Each number is 50 + 10 x the weight over its row's rms, rounded and kept within 0 to 99. Layers, rows and columns count from 0. The size before them is the row's rms in percent of the matrix's.

# layer 5 MLP up, 256x64, rms 0.251, rows 154-208, columns 0-63
082:40 30 49 58 33 55 50 62 46 56 60 57 35 45 54 51 61 47 71 57 54 39 63 47 58 58 50 54 60 50 22 57 40 47 50 53 49 46 44 32 34 50 44 65 54 50 42 39 54 68 47 56 49 36 38 68 53 45 50 58 58 54 53 30
103:62 51 54 56 31 57 59 47 71 49 45 44 41 44 47 54 48 38 60 59 55 27 55 43 64 54 31 34 47 45 45 35 67 52 47 49 36 64 57 50 55 46 47 41 42 55 43 64 54 59 52 47 52 40 60 55 65 66 49 42 52 77 44 41
098:56 37 59 64 52 50 62 54 50 40 46 46 46 58 47 43 38 58 46 55 34 43 47 48 30 54 65 56 36 46 61 58 47 43 51 67 60 72 43 59 32 45 65 41 39 48 35 53 47 52 39 41 37 52 51 72 47 60 72 48 50 62 45 59
106:55 55 54 54 43 47 39 73 41 49 57 76 19 45 57 43 54 44 48 41 48 67 65 55 46 45 39 63 43 45 53 61 39 48 55 54 51 57 37 51 44 37 55 48 56 48 30 40 48 65 67 54 45 49 57 48 52 36 45 66 60 48 57 43
099:59 50 51 41 40 38 43 51 36 60 49 57 50 52 46 44 54 37 50 42 57 43 49 37 49 61 41 37 29 53 51 50 64 44 49 42 75 58 45 49 32 74 50 43 34 59 48 50 60 50 55 61 50 61 45 57 43 64 61 41 78 57 57 38
087:37 41 47 68 78 50 60 58 68 38 43 45 39 45 32 48 52 31 71 54 48 53 63 53 50 49 38 52 73 44 40 47 61 54 43 43 61 49 44 63 51 59 47 58 40 53 46 54 42 40 51 57 49 34 45 55 36 40 43 60 65 45 51 56
077:61 42 60 68 27 53 40 42 57 50 57 58 34 51 43 50 28 56 52 48 55 50 56 55 46 31 68 45 46 61 55 45 75 42 67 56 44 52 56 50 33 54 43 65 52 58 43 48 46 49 48 64 60 39 51 38 48 42 46 61 30 40 42 52
100:60 39 56 41 39 55 66 48 55 40 48 48 24 44 49 66 46 46 63 40 37 58 51 57 54 24 50 52 36 62 40 53 45 37 60 43 37 57 34 62 54 58 62 54 41 41 52 57 61 65 55 40 46 56 65 42 47 48 37 44 54 40 67 54
098:44 56 49 37 58 74 51 59 54 46 42 58 50 37 52 47 63 61 66 64 64 52 48 39 45 50 62 39 47 50 41 37 55 50 61 49 47 60 41 46 44 38 34 61 52 61 27 48 68 41 46 45 44 37 70 34 58 45 53 34 59 57 41 59
104:38 63 37 77 40 50 54 53 53 43 65 52 51 25 28 57 58 42 71 58 51 47 40 62 48 40 38 45 58 54 38 54 52 46 62 57 51 57 48 56 46 49 38 23 57 47 38 53 51 59 50 48 49 50 52 48 53 49 43 59 44 48 69 37
096:58 45 62 49 36 62 73 57 53 56 61 41 40 54 42 58 45 58 51 66 62 43 54 49 35 42 65 41 50 55 51 68 48 43 42 47 63 35 40 48 50 51 45 49 53 57 42 38 51 29 47 34 52 49 37 46 68 33 61 61 44 68 58 40
105:69 26 58 55 57 73 37 51 45 53 52 43 50 54 70 49 35 50 52 54 60 43 35 57 37 32 62 41 67 55 63 51 53 38 48 49 51 58 57 49 60 43 35 51 37 49 49 60 33 60 43 49 44 62 44 37 65 59 43 45 54 43 59 48
094:51 43 53 56 62 40 58 58 35 53 47 50 39 42 62 44 61 48 63 46 43 56 59 57 60 40 48 57 63 39 61 61 58 53 46 43 38 46 43 50 43 50 28 80 36 29 56 56 44 46 62 59 65 56 66 43 46 36 43 51 59 39 44 38
104:39 53 57 43 58 43 60 39 47 59 67 59 48 46 38 40 61 59 46 68 30 49 60 53 50 52 65 38 69 44 30 34 53 55 45 45 60 39 46 54 49 63 47 43 59 44 41 50 53 47 37 50 63 38 67 60 61 39 33 43 60 40 54 36
114:44 51 61 58 55 45 33 61 42 54 58 50 55 32 56 64 52 65 51 62 37 44 70 53 44 44 53 56 38 33 48 43 61 49 53 40 56 54 62 28 42 45 58 41 38 32 44 65 48 63 41 58 56 45 46 57 69 42 65 45 61 45 62 42
109:55 55 51 49 56 53 79 48 65 35 38 50 61 59 46 62 52 53 43 47 40 62 58 60 63 39 51 41 43 58 50 40 40 46 55 49 63 55 38 47 41 25 46 54 53 57 49 55 36 28 51 38 67 49 51 59 57 46 39 67 53 49 70 44
087:38 37 34 56 31 48 47 58 60 59 68 57 24 41 52 43 46 41 63 44 44 41 77 42 50 60 40 59 47 47 64 56 60 51 53 58 47 48 54 39 42 69 46 60 40 48 51 49 66 45 47 52 63 49 60 44 51 70 40 47 59 44 46 49
105:50 46 45 57 53 57 48 57 61 54 74 39 35 55 44 42 58 42 55 45 66 29 59 29 51 69 53 42 49 39 49 49 71 72 40 51 41 50 49 62 46 62 41 47 57 41 53 45 57 49 34 61 53 47 36 50 50 75 45 45 57 51 52 42
100:39 60 50 48 38 34 40 51 29 67 55 56 49 40 56 58 57 42 52 55 44 30 54 45 51 57 42 53 74 56 47 73 63 51 46 40 53 60 45 42 42 59 60 41 32 45 54 38 61 52 39 55 43 43 58 59 55 46 78 46 42 41 49 48
098:60 51 57 46 60 47 37 36 47 50 55 43 50 40 38 63 38 40 47 41 40 62 41 55 47 64 29 60 34 66 48 56 55 41 66 63 50 45 61 36 54 39 61 61 37 57 52 49 61 50 50 33 53 60 52 61 55 54 64 48 72 32 48 38
086:58 51 45 58 55 51 48 46 51 46 36 60 33 32 38 60 75 47 46 77 40 40 59 50 58 46 43 42 67 39 50 65 35 58 39 34 52 52 42 57 52 57 50 60 45 40 58 46 41 56 50 48 50 54 52 51 58 43 43 39 58 69 27 54
081:75 53 51 45 52 55 42 53 40 33 31 38 50 43 57 50 49 39 41 57 52 53 58 42 62 67 52 50 66 58 34 61 67 52 50 39 21 60 68 43 66 45 44 52 38 56 46 38 46 46 43 49 55 47 35 50 54 60 51 52 49 40 47 62
087:43 42 52 58 72 24 50 60 60 61 41 57 27 54 41 52 56 51 63 61 48 41 52 45 37 42 51 38 61 45 59 65 48 46 53 51 46 49 40 46 50 63 39 53 61 52 52 57 45 46 56 43 53 38 46 53 43 27 47 60 44 41 59 80
106:44 44 45 38 48 54 38 51 44 35 53 31 40 51 58 40 34 40 53 64 50 40 55 52 30 73 61 57 45 61 53 46 76 63 57 50 56 64 42 50 66 60 46 51 57 45 42 41 56 58 63 51 46 61 46 56 55 49 58 46 60 31 63 38
119:40 47 52 43 52 49 52 49 41 46 50 66 42 54 57 67 51 41 60 56 43 42 48 67 72 43 39 34 51 59 39 43 60 55 73 50 29 65 64 44 26 38 34 57 60 60 53 46 58 47 50 63 39 50 62 37 55 39 47 51 46 53 46 44
079:39 41 35 59 56 53 56 58 57 42 54 47 32 52 57 40 38 46 56 45 48 60 57 49 33 47 55 44 54 42 36 49 53 38 62 52 28 76 50 47 44 50 76 62 51 51 34 41 52 41 50 40 57 46 48 55 72 54 54 44 38 59 62 67
103:55 67 65 54 28 35 57 45 44 39 56 31 60 53 51 55 56 40 49 49 37 42 41 56 61 52 58 43 51 63 48 34 54 28 64 59 56 48 48 43 58 48 45 56 46 66 48 74 44 63 56 42 52 57 60 44 65 27 55 51 53 55 56 50
112:61 54 51 46 46 32 64 35 38 50 59 69 47 33 49 55 43 63 58 50 67 49 52 45 67 42 34 59 54 32 41 53 46 64 41 57 59 58 32 57 48 58 50 62 37 43 33 55 42 43 50 49 60 52 38 56 36 57 51 53 61 67 63 42
110:59 38 44 26 69 68 32 49 53 47 46 71 49 43 37 47 54 54 67 37 50 52 51 44 38 37 57 62 46 46 66 50 49 50 54 55 52 30 44 39 68 54 55 53 51 37 52 40 55 44 62 54 44 47 40 46 47 39 37 65 54 61 61 61
108:50 60 66 47 41 54 36 34 50 53 63 51 47 43 55 66 66 41 59 43 44 45 45 48 43 49 48 62 57 61 62 41 48 46 59 39 40 50 60 27 57 70 56 43 35 45 57 46 44 65 47 45 64 50 32 49 49 68 49 32 61 53 29 45
089:48 38 44 40 52 62 38 42 42 44 63 54 55 44 47 42 53 73 49 63 64 37 41 47 48 49 51 44 55 45 49 60 42 36 47 52 79 44 39 43 56 37 51 53 48 50 61 30 70 51 47 37 63 58 53 42 73 65 44 47 56 45 54 63
114:54 55 62 62 37 72 48 34 70 53 64 53 55 42 47 44 55 30 56 57 53 54 56 33 43 41 52 59 50 58 58 38 43 60 48 59 33 56 50 58 50 37 37 74 42 55 50 38 48 48 37 60 65 61 43 40 45 56 44 45 33 63 48 47
098:59 44 44 50 51 56 43 39 60 44 72 58 32 46 35 32 33 45 52 47 49 51 58 57 67 59 29 66 40 48 55 47 58 42 37 53 54 44 64 33 40 59 43 57 39 57 61 50 73 40 60 46 37 56 54 55 54 48 51 54 52 54 65 36
098:59 50 46 51 57 53 32 31 57 54 72 46 40 54 70 55 42 47 64 32 40 39 41 53 40 46 68 60 37 55 38 57 57 45 45 46 43 56 39 56 53 32 52 51 56 57 67 49 54 64 46 66 58 50 60 59 52 39 43 33 44 42 35 57
096:43 58 57 51 43 51 38 45 37 52 49 71 49 27 57 55 45 54 40 45 50 61 60 54 56 48 53 43 56 61 59 51 54 56 45 34 55 47 48 47 45 42 73 34 50 66 50 47 49 61 36 57 56 69 74 42 39 47 24 45 62 57 42 50
106:50 58 33 57 44 50 46 49 31 50 59 61 44 49 58 67 48 51 41 64 64 67 62 50 52 40 51 38 49 39 53 53 72 49 31 44 46 30 27 41 43 55 57 62 54 49 51 53 66 54 49 42 50 60 60 36 59 57 57 34 62 47 58 47
100:39 58 60 50 51 48 72 65 37 31 37 48 32 45 47 49 51 43 56 55 34 43 39 50 72 50 46 47 54 65 54 58 60 49 70 44 52 53 40 24 48 58 36 52 45 57 49 38 68 54 55 46 51 34 47 52 48 42 62 53 47 45 64 61
108:66 60 63 49 31 61 50 62 51 48 60 23 50 46 44 51 41 50 52 50 42 31 48 43 47 51 59 48 62 62 52 40 62 41 64 52 71 54 55 46 56 62 48 44 51 48 44 39 50 49 47 33 61 42 57 34 59 54 42 42 80 45 57 57
079:51 54 33 44 40 56 38 54 48 35 55 34 52 34 47 57 54 46 42 38 47 54 44 48 53 49 54 42 37 66 70 67 38 45 65 39 59 36 65 48 49 49 46 54 40 43 47 58 37 64 84 46 63 52 47 53 61 44 46 54 64 53 57 52
104:48 55 46 56 44 67 44 49 51 67 56 41 39 46 47 43 43 38 62 50 48 47 49 36 43 37 54 51 43 54 70 52 76 60 35 42 36 42 48 44 30 57 56 56 42 45 36 64 62 40 52 44 46 60 53 49 53 73 48 40 67 60 46 67
093:50 57 69 55 65 32 53 54 38 44 52 72 41 48 47 55 44 51 39 67 32 54 48 71 47 41 59 32 55 40 25 50 40 34 45 59 61 53 46 59 50 31 58 48 50 52 54 54 50 60 51 36 50 49 45 60 51 34 57 63 55 45 52 58
096:60 47 65 57 50 68 37 47 60 27 58 46 53 45 47 34 72 52 49 36 52 43 56 48 36 26 62 59 64 50 48 55 56 51 42 48 53 54 62 56 54 55 45 56 34 60 50 48 52 46 41 45 39 54 49 56 48 61 67 26 45 60 34 48
121:55 26 29 46 56 52 63 58 39 57 58 55 34 61 35 50 45 38 58 46 67 57 46 41 51 51 45 58 54 43 60 42 74 59 33 49 50 48 51 27 63 58 58 56 48 56 46 41 64 47 49 46 60 45 32 51 49 50 56 34 64 41 56 50
115:46 50 40 28 57 40 58 41 56 52 38 49 55 41 70 42 60 34 61 51 49 54 58 32 46 25 60 57 38 63 41 42 46 47 55 46 48 67 70 56 39 48 54 60 46 40 60 48 53 70 41 39 52 47 66 62 58 47 54 38 62 51 50 51
102:33 54 59 43 52 39 38 54 46 55 39 56 41 52 35 59 54 35 39 57 34 58 37 55 69 62 39 49 36 46 58 62 55 28 61 56 49 50 39 44 42 46 51 32 60 42 53 47 47 57 51 65 66 52 50 66 49 32 67 62 55 53 56 46
110:74 44 38 37 54 54 42 41 49 37 59 41 38 54 53 46 30 39 45 44 51 34 55 40 50 48 50 50 45 45 50 36 56 58 43 55 57 51 55 40 57 50 41 55 51 59 65 75 63 57 54 66 61 80 45 46 43 52 47 36 60 52 60 37
109:49 42 41 55 52 49 75 56 57 32 54 45 55 54 61 70 26 40 51 40 55 57 48 53 42 39 59 60 42 36 46 38 52 61 47 50 54 62 52 57 66 36 41 54 47 54 46 43 68 47 29 42 35 46 62 56 37 58 57 67 57 61 47 49
082:64 56 68 61 51 40 38 39 54 58 48 49 62 55 56 41 61 34 39 48 51 47 14 46 48 61 47 42 57 48 56 45 57 47 64 56 74 52 49 49 57 60 51 25 50 43 47 66 53 45 52 45 40 44 59 40 37 53 40 61 51 40 56 52
118:53 35 64 60 63 41 51 46 56 59 42 37 51 46 35 48 66 59 42 63 32 41 42 52 44 47 56 62 65 53 56 64 33 33 53 27 64 54 52 46 43 55 46 44 43 37 54 53 46 49 56 54 65 45 71 51 61 50 43 62 42 48 65 65
072:45 60 52 49 59 47 50 48 53 47 41 51 49 59 70 49 74 33 40 54 55 55 32 61 59 55 49 43 56 53 53 56 37 55 48 59 42 65 50 48 61 26 50 50 36 42 43 63 44 42 53 52 20 61 44 53 52 49 33 35 59 56 57 64
096:51 47 79 56 56 52 33 44 46 61 30 56 40 41 55 56 54 43 63 63 58 43 40 46 41 56 58 40 59 55 48 53 39 40 62 48 60 41 49 48 57 54 24 44 41 58 49 72 33 62 51 45 50 56 36 57 62 39 50 64 44 56 54 42
121:61 46 50 57 56 41 63 45 53 52 68 45 51 49 26 49 61 51 55 55 57 46 61 32 54 36 39 58 62 41 50 52 59 54 55 37 34 38 46 68 60 54 59 52 30 70 47 50 58 44 46 51 51 41 58 44 55 58 43 21 40 52 58 36
113:56 50 41 51 58 39 61 40 69 40 43 49 53 48 47 53 44 35 68 47 56 57 30 42 48 36 56 56 54 63 43 53 60 53 59 46 47 52 60 30 58 54 35 77 47 52 54 23 34 49 41 46 67 55 51 51 60 60 58 54 50 39 50 44
094:73 52 56 59 33 57 60 38 51 45 63 42 44 33 45 62 43 46 37 51 63 27 51 44 51 52 44 55 51 37 45 41 51 64 63 60 29 44 48 65 44 35 48 62 61 55 59 50 57 41 44 62 34 56 56 63 44 61 47 43 46 52 45 65
086:58 59 42 44 54 61 38 47 63 38 53 31 52 48 56 63 57 51 51 55 48 49 36 47 60 42 55 42 53 40 62 41 62 63 60 30 53 55 55 53 63 45 50 49 47 41 31 40 66 64 50 64 49 48 63 54 53 64 19 57 52 38 49 36
# layer 5 MLP down (transposed), 256x64, rms 0.123, rows 154-207, columns 0-63
088:45 35 49 49 31 51 52 47 56 36 48 49 61 59 60 39 35 63 64 49 31 54 63 41 41 60 68 43 46 52 52 56 54 52 61 43 55 53 60 52 51 33 60 42 72 47 51 64 42 37 60 59 31 55 46 44 40 51 59 49 65 43 35 37
101:22 52 37 64 71 47 46 48 39 54 60 59 50 36 47 50 50 49 46 36 44 46 51 44 33 65 69 58 65 53 58 58 56 53 56 30 57 53 47 49 57 62 58 48 67 40 55 45 43 47 47 66 50 51 41 56 47 41 58 56 59 30 33 57
092:49 42 50 54 49 61 64 56 64 63 54 42 34 45 54 50 65 50 45 37 50 50 70 32 54 43 48 51 72 63 59 41 54 38 55 46 32 56 52 54 56 59 35 64 63 51 51 57 33 69 54 45 50 38 40 38 49 45 45 47 49 43 27 61
112:67 55 48 45 64 50 54 27 57 41 45 57 45 67 57 60 49 61 36 43 52 51 53 53 47 55 59 44 48 30 69 41 44 42 40 51 31 43 54 50 51 52 46 52 56 46 61 69 61 61 63 33 57 51 51 48 56 29 39 56 37 51 28 47
102:47 47 62 53 64 65 40 49 70 40 43 56 49 44 52 44 56 33 61 68 54 57 69 47 33 59 39 55 43 59 55 60 35 45 50 61 39 41 46 44 58 60 39 69 41 45 55 34 35 52 42 50 45 37 43 51 59 40 47 67 37 40 65 47
104:53 49 42 44 52 59 53 43 38 40 56 68 44 56 51 39 56 60 34 64 48 32 49 54 49 57 44 44 25 49 53 50 48 49 26 54 41 49 52 28 54 67 60 44 70 48 56 43 73 63 68 50 57 41 56 47 51 53 59 50 38 52 60 42
094:46 54 60 33 59 52 69 62 74 44 47 42 45 58 54 47 62 46 58 58 44 56 56 46 45 57 27 48 43 36 53 56 53 65 56 40 48 35 51 61 48 34 45 59 39 44 52 40 44 41 45 76 43 52 50 56 50 46 25 64 39 57 40 56
107:59 66 66 35 54 39 38 58 47 51 49 59 45 55 49 39 36 49 45 80 56 58 39 42 57 53 47 35 50 49 57 46 45 47 60 56 53 45 49 66 52 42 57 63 41 80 36 36 52 38 53 64 52 57 44 36 48 36 39 45 47 47 58 49
102:49 36 63 62 39 55 47 63 54 53 42 44 56 69 47 45 63 26 47 56 45 50 46 47 58 46 49 62 43 54 41 47 51 68 42 56 62 52 66 45 41 56 50 61 38 53 59 48 61 57 39 67 24 39 42 50 50 41 42 66 59 28 47 45
099:45 56 45 57 66 64 41 59 46 47 32 36 53 39 43 58 40 44 50 47 65 56 47 48 35 51 43 38 54 52 27 56 22 51 52 67 40 59 44 54 56 54 62 55 51 55 35 52 46 43 64 52 62 47 44 65 46 43 49 57 46 71 65 63
090:65 56 41 52 49 55 36 65 58 48 54 48 52 47 78 51 33 59 51 39 55 40 29 41 56 45 46 52 54 53 62 35 37 52 57 36 44 49 62 37 59 46 67 38 45 58 61 52 65 49 63 54 51 42 34 59 51 57 45 49 60 28 52 38
094:47 39 37 48 42 47 43 46 60 67 54 24 49 59 49 54 76 57 45 63 49 62 71 38 39 63 42 49 54 47 44 44 57 45 66 54 42 47 61 57 32 48 36 57 53 50 32 45 56 51 56 54 48 39 44 51 60 65 47 47 56 55 28 60
093:73 43 49 42 49 72 46 50 45 61 55 59 58 65 61 57 34 56 57 46 38 41 48 29 41 55 30 46 49 37 49 58 45 54 40 47 61 48 50 37 59 49 35 31 59 64 48 53 48 35 45 66 39 48 40 51 58 54 49 64 53 65 40 56
118:59 53 42 50 44 57 36 37 67 51 48 50 67 41 62 56 62 64 52 43 52 64 48 29 49 39 46 39 47 45 47 48 46 61 40 40 70 39 56 47 34 66 61 47 31 71 40 55 41 47 47 42 61 48 39 65 63 51 55 60 35 53 50 48
109:47 56 34 45 56 35 48 45 45 62 50 65 55 25 68 48 58 63 51 33 76 64 47 39 40 52 54 49 47 36 43 57 57 42 54 50 45 72 51 46 44 71 39 39 64 51 45 40 42 46 59 51 46 35 51 45 56 45 49 64 47 52 47 48
098:24 51 40 51 41 51 52 38 74 52 64 41 40 51 37 61 66 42 62 66 47 55 61 53 60 40 49 53 62 67 47 50 58 66 29 63 52 53 47 49 46 46 54 41 53 48 71 37 41 49 47 44 53 45 40 40 56 41 43 47 57 41 58 39
088:44 67 46 65 71 60 48 48 58 50 42 64 57 60 54 49 50 54 37 59 44 43 53 52 54 51 61 71 54 55 36 59 59 33 36 67 59 39 45 54 46 42 35 49 49 53 58 43 33 51 66 39 34 32 35 49 51 41 45 48 55 53 67 38
113:60 57 38 47 35 41 43 47 45 62 59 59 69 45 59 60 40 54 57 52 59 47 36 39 45 48 58 50 52 42 50 40 74 45 44 52 49 57 56 54 53 51 54 56 39 54 33 32 63 39 53 28 46 59 64 35 40 56 47 61 67 42 68 36
096:69 53 46 57 53 44 47 60 46 37 33 50 62 71 55 36 46 51 53 49 31 47 61 50 59 55 48 40 73 53 37 42 45 56 45 40 37 37 57 54 60 66 60 53 56 54 26 62 43 55 53 49 51 43 37 45 40 56 40 57 46 70 45 38
097:49 44 43 52 45 46 56 06 41 48 36 50 61 63 59 48 45 41 55 53 57 47 57 51 65 39 58 54 48 32 64 52 47 43 60 66 43 49 48 57 39 52 67 62 56 68 55 54 33 47 62 41 48 46 51 56 41 58 53 40 45 49 56 58
084:48 42 47 50 43 50 56 63 55 79 53 54 50 57 58 50 54 47 52 55 48 67 49 68 43 47 43 47 40 52 35 50 48 40 40 45 37 36 69 45 37 38 61 48 63 45 64 32 48 59 38 39 69 35 65 58 49 57 61 42 47 32 57 53
085:48 61 34 57 48 50 55 57 47 34 23 33 45 68 54 52 44 60 69 34 41 32 66 78 44 54 49 52 55 46 50 47 33 53 54 54 52 58 46 47 41 35 47 52 53 58 61 55 58 48 45 56 47 40 58 45 37 61 55 44 62 55 56 38
091:46 36 49 45 37 55 45 52 47 36 51 68 52 63 64 39 47 68 46 53 45 53 61 42 45 45 40 44 47 51 51 28 57 62 58 38 52 40 62 51 54 50 49 50 46 31 61 67 47 53 42 62 58 38 41 45 60 50 47 53 73 78 44 37
101:53 60 58 64 50 42 61 63 51 59 44 67 48 70 27 43 36 43 37 64 62 60 46 45 53 35 39 34 66 49 34 49 44 43 55 39 50 49 57 51 38 50 48 44 44 59 54 43 66 54 60 58 44 60 62 48 48 36 55 32 37 49 59 64
114:45 54 70 35 49 56 51 39 32 43 43 48 50 65 52 50 64 62 66 39 47 53 57 45 63 45 53 42 38 43 42 50 57 52 28 32 44 82 52 60 49 58 34 31 43 49 48 52 57 50 61 57 59 51 57 41 49 37 65 47 45 54 57 46
079:47 55 54 47 54 46 42 45 48 67 55 54 48 69 44 57 79 58 76 55 43 39 67 58 42 61 30 36 44 50 46 41 57 52 34 54 48 52 37 51 49 63 51 53 47 47 59 67 39 52 41 51 65 52 40 45 43 44 38 46 60 61 43 34
107:45 49 54 40 72 41 60 44 59 38 61 40 70 36 48 46 51 58 64 57 48 45 54 41 39 49 42 47 55 62 34 31 51 47 37 58 39 55 45 47 53 45 38 45 52 60 61 50 54 66 63 34 69 48 75 43 49 56 65 43 45 47 38 47
107:53 43 55 58 40 63 50 58 70 36 27 53 55 40 48 48 42 55 58 47 54 67 67 51 35 50 38 38 50 54 48 42 42 59 60 53 50 46 61 57 54 55 51 56 39 53 45 34 42 60 44 56 45 31 67 27 41 55 47 56 73 53 33 46
114:39 32 55 63 57 48 36 47 59 33 33 41 50 70 46 44 70 56 46 50 45 60 46 50 41 58 49 39 65 46 43 31 50 40 40 50 49 63 39 58 51 44 37 60 39 66 56 50 41 49 44 60 41 63 56 58 32 75 56 48 51 54 52 57
108:62 45 47 50 66 44 56 55 55 41 53 45 38 73 49 44 41 31 44 52 58 49 54 40 54 46 45 45 66 46 36 36 43 42 53 57 63 63 68 71 42 39 44 57 52 63 46 49 39 71 60 37 43 45 54 53 45 56 28 65 41 49 43 49
086:64 55 49 48 47 56 62 45 48 48 43 62 42 54 49 39 42 51 55 66 63 45 38 48 50 53 59 63 52 52 55 51 42 47 60 56 24 55 50 56 37 61 68 51 45 50 47 65 44 53 51 47 61 32 41 65 22 31 53 39 41 45 65 32
108:50 51 48 48 63 42 29 82 55 45 38 56 64 39 64 55 64 63 38 41 58 49 62 44 27 54 60 29 41 56 43 55 57 51 55 46 55 52 59 39 52 53 56 50 52 47 41 61 45 41 56 39 62 38 56 53 47 46 54 34 38 40 58 61
115:45 48 43 57 57 50 62 47 46 64 44 55 52 32 49 64 57 60 52 65 33 57 33 64 55 48 56 65 59 48 56 53 40 68 49 50 47 50 50 63 28 46 46 49 47 56 43 62 48 47 15 55 66 52 46 52 42 48 59 38 40 41 38 41
093:51 61 49 48 49 53 45 63 32 43 44 58 35 55 52 55 61 71 54 57 57 63 30 37 52 62 43 59 44 74 47 37 40 60 65 49 52 42 55 47 47 44 55 48 48 43 44 28 40 44 50 55 57 25 34 47 52 40 50 61 47 59 63 58
098:53 65 60 46 37 29 49 34 48 41 63 52 41 46 35 65 50 35 71 57 52 58 34 53 51 49 66 49 42 51 43 65 52 57 66 49 48 47 37 41 48 31 58 56 59 26 45 44 52 57 52 48 63 51 54 55 61 43 55 44 69 52 46 63
099:38 52 58 47 56 36 56 38 59 38 48 53 62 49 31 48 31 59 69 41 50 55 37 47 43 65 49 61 56 49 42 46 48 29 42 46 45 51 56 61 54 63 40 41 67 36 46 56 64 36 50 56 48 67 54 58 45 53 59 47 32 73 47 57
121:54 33 42 42 62 42 50 60 40 37 41 40 71 53 74 52 58 64 52 36 54 45 54 45 38 49 51 53 51 43 57 47 46 58 69 40 26 43 43 41 51 61 59 51 31 44 52 61 59 53 47 56 51 49 48 56 50 69 42 44 49 32 69 56
111:61 19 53 56 71 66 43 44 44 46 64 41 48 49 67 37 53 64 49 45 54 44 50 41 46 55 62 56 55 40 53 62 53 33 65 41 54 42 27 52 53 56 50 57 36 48 46 66 58 47 55 42 47 56 44 65 38 56 49 53 30 52 54 53
073:56 58 48 40 57 43 36 44 53 53 48 45 61 47 61 29 67 63 45 51 49 55 55 45 49 57 40 57 52 56 34 59 40 56 34 50 34 43 39 46 66 61 37 50 78 51 68 34 51 44 53 51 46 60 32 47 62 50 60 51 62 42 35 46
097:56 57 36 36 53 42 58 40 49 39 39 57 48 45 68 70 42 50 45 61 54 56 59 51 42 59 36 29 52 70 51 48 33 59 39 45 54 49 65 43 49 64 25 43 51 59 32 53 39 62 55 41 44 51 43 56 49 63 61 59 62 48 47 53
089:53 45 27 34 43 36 47 50 55 72 37 49 67 52 47 73 57 48 47 40 34 58 71 59 47 62 69 49 40 35 51 47 60 46 50 58 47 67 57 47 48 68 52 42 53 50 43 50 43 50 47 44 52 45 39 53 56 63 47 50 44 32 60 42
097:56 56 59 54 67 29 36 60 58 36 51 59 32 57 55 39 49 57 60 48 49 48 58 60 46 42 62 41 42 58 41 38 54 48 48 37 46 29 67 57 64 40 54 54 47 58 61 26 55 54 56 32 37 47 64 37 44 52 46 47 61 53 54 62
118:47 63 73 47 49 50 51 36 55 58 54 53 55 46 56 30 57 39 30 43 26 43 56 65 65 54 37 62 61 62 46 49 34 39 44 54 51 46 48 52 33 51 53 55 55 48 67 64 46 55 49 46 58 49 64 40 56 44 41 68 42 46 39 64
125:69 38 42 50 57 56 49 65 54 67 72 46 56 47 60 52 67 61 45 49 45 54 45 49 40 51 44 50 47 45 48 41 59 44 30 49 42 55 70 58 51 37 56 42 39 30 46 52 45 42 60 47 41 52 31 67 68 37 35 50 49 40 42 59
115:52 44 60 50 50 56 47 41 67 43 49 50 33 56 48 57 51 32 66 56 55 49 53 62 47 46 52 49 44 42 37 40 46 60 55 46 43 46 37 38 46 33 51 61 71 50 62 54 46 63 56 55 44 50 52 53 47 53 63 34 61 61 54 10
099:36 57 57 63 57 35 54 57 39 61 42 66 37 39 51 41 60 36 48 48 44 47 43 59 54 60 50 40 36 46 53 52 55 41 40 34 56 65 51 47 38 39 66 33 73 39 48 60 48 58 59 50 68 63 49 67 57 54 62 42 54 36 47 43
101:58 61 37 64 43 52 39 39 61 42 60 41 42 42 42 39 40 55 68 67 64 60 38 55 62 60 40 49 48 47 67 52 48 55 44 38 30 34 42 55 52 39 52 43 71 36 50 50 59 46 35 47 67 65 46 53 52 48 59 50 42 54 52 36
080:58 28 48 36 43 44 54 41 66 55 40 62 43 51 42 44 58 49 64 60 54 58 50 59 32 55 44 52 36 63 33 54 58 51 64 66 48 44 67 49 47 54 48 53 46 40 50 47 57 48 38 54 48 47 42 64 60 20 39 52 63 65 52 59
112:47 43 55 52 46 50 57 42 51 43 66 33 51 53 57 43 36 52 54 58 58 58 52 51 54 45 46 47 64 40 51 43 59 48 57 54 54 44 30 46 38 55 27 65 49 54 42 60 37 33 72 73 36 53 49 54 56 44 39 57 73 63 39 36
086:53 45 41 37 43 49 52 56 40 54 48 39 52 51 63 55 36 48 50 46 52 50 52 73 35 61 36 62 41 48 42 57 48 47 49 47 62 41 48 48 64 45 47 50 41 75 65 37 64 60 38 35 56 61 32 70 43 35 56 60 55 42 63 62
100:46 44 58 52 55 58 49 69 52 46 62 54 49 55 37 55 47 55 63 29 42 34 63 61 53 53 48 50 47 59 56 44 59 47 58 56 69 29 43 60 64 65 35 47 50 40 52 18 48 58 45 43 47 41 42 55 43 33 61 53 34 45 49 48
117:59 56 50 47 53 41 51 55 59 39 55 45 41 36 81 37 46 47 46 54 52 53 48 51 54 46 55 46 39 57 37 46 48 43 40 57 55 59 64 52 32 49 33 40 75 39 58 45 33 59 50 59 66 40 61 37 60 60 44 61 47 31 61 56
107:29 50 62 48 35 59 55 59 43 65 52 42 49 35 43 35 45 32 59 48 55 53 56 66 63 54 53 53 52 48 45 58 44 57 58 37 65 40 49 46 28 48 39 51 51 65 42 56 49 52 54 62 49 37 52 62 51 68 65 30 41 58 40 37
101:50 46 36 50 55 55 50 43 43 33 50 51 53 65 47 40 54 62 55 37 44 43 37 35 53 64 63 62 67 33 55 54 53 58 52 45 62 64 55 64 36 66 46 63 55 50 23 43 47 38 57 54 44 55 63 61 43 42 46 62 50 56 50 28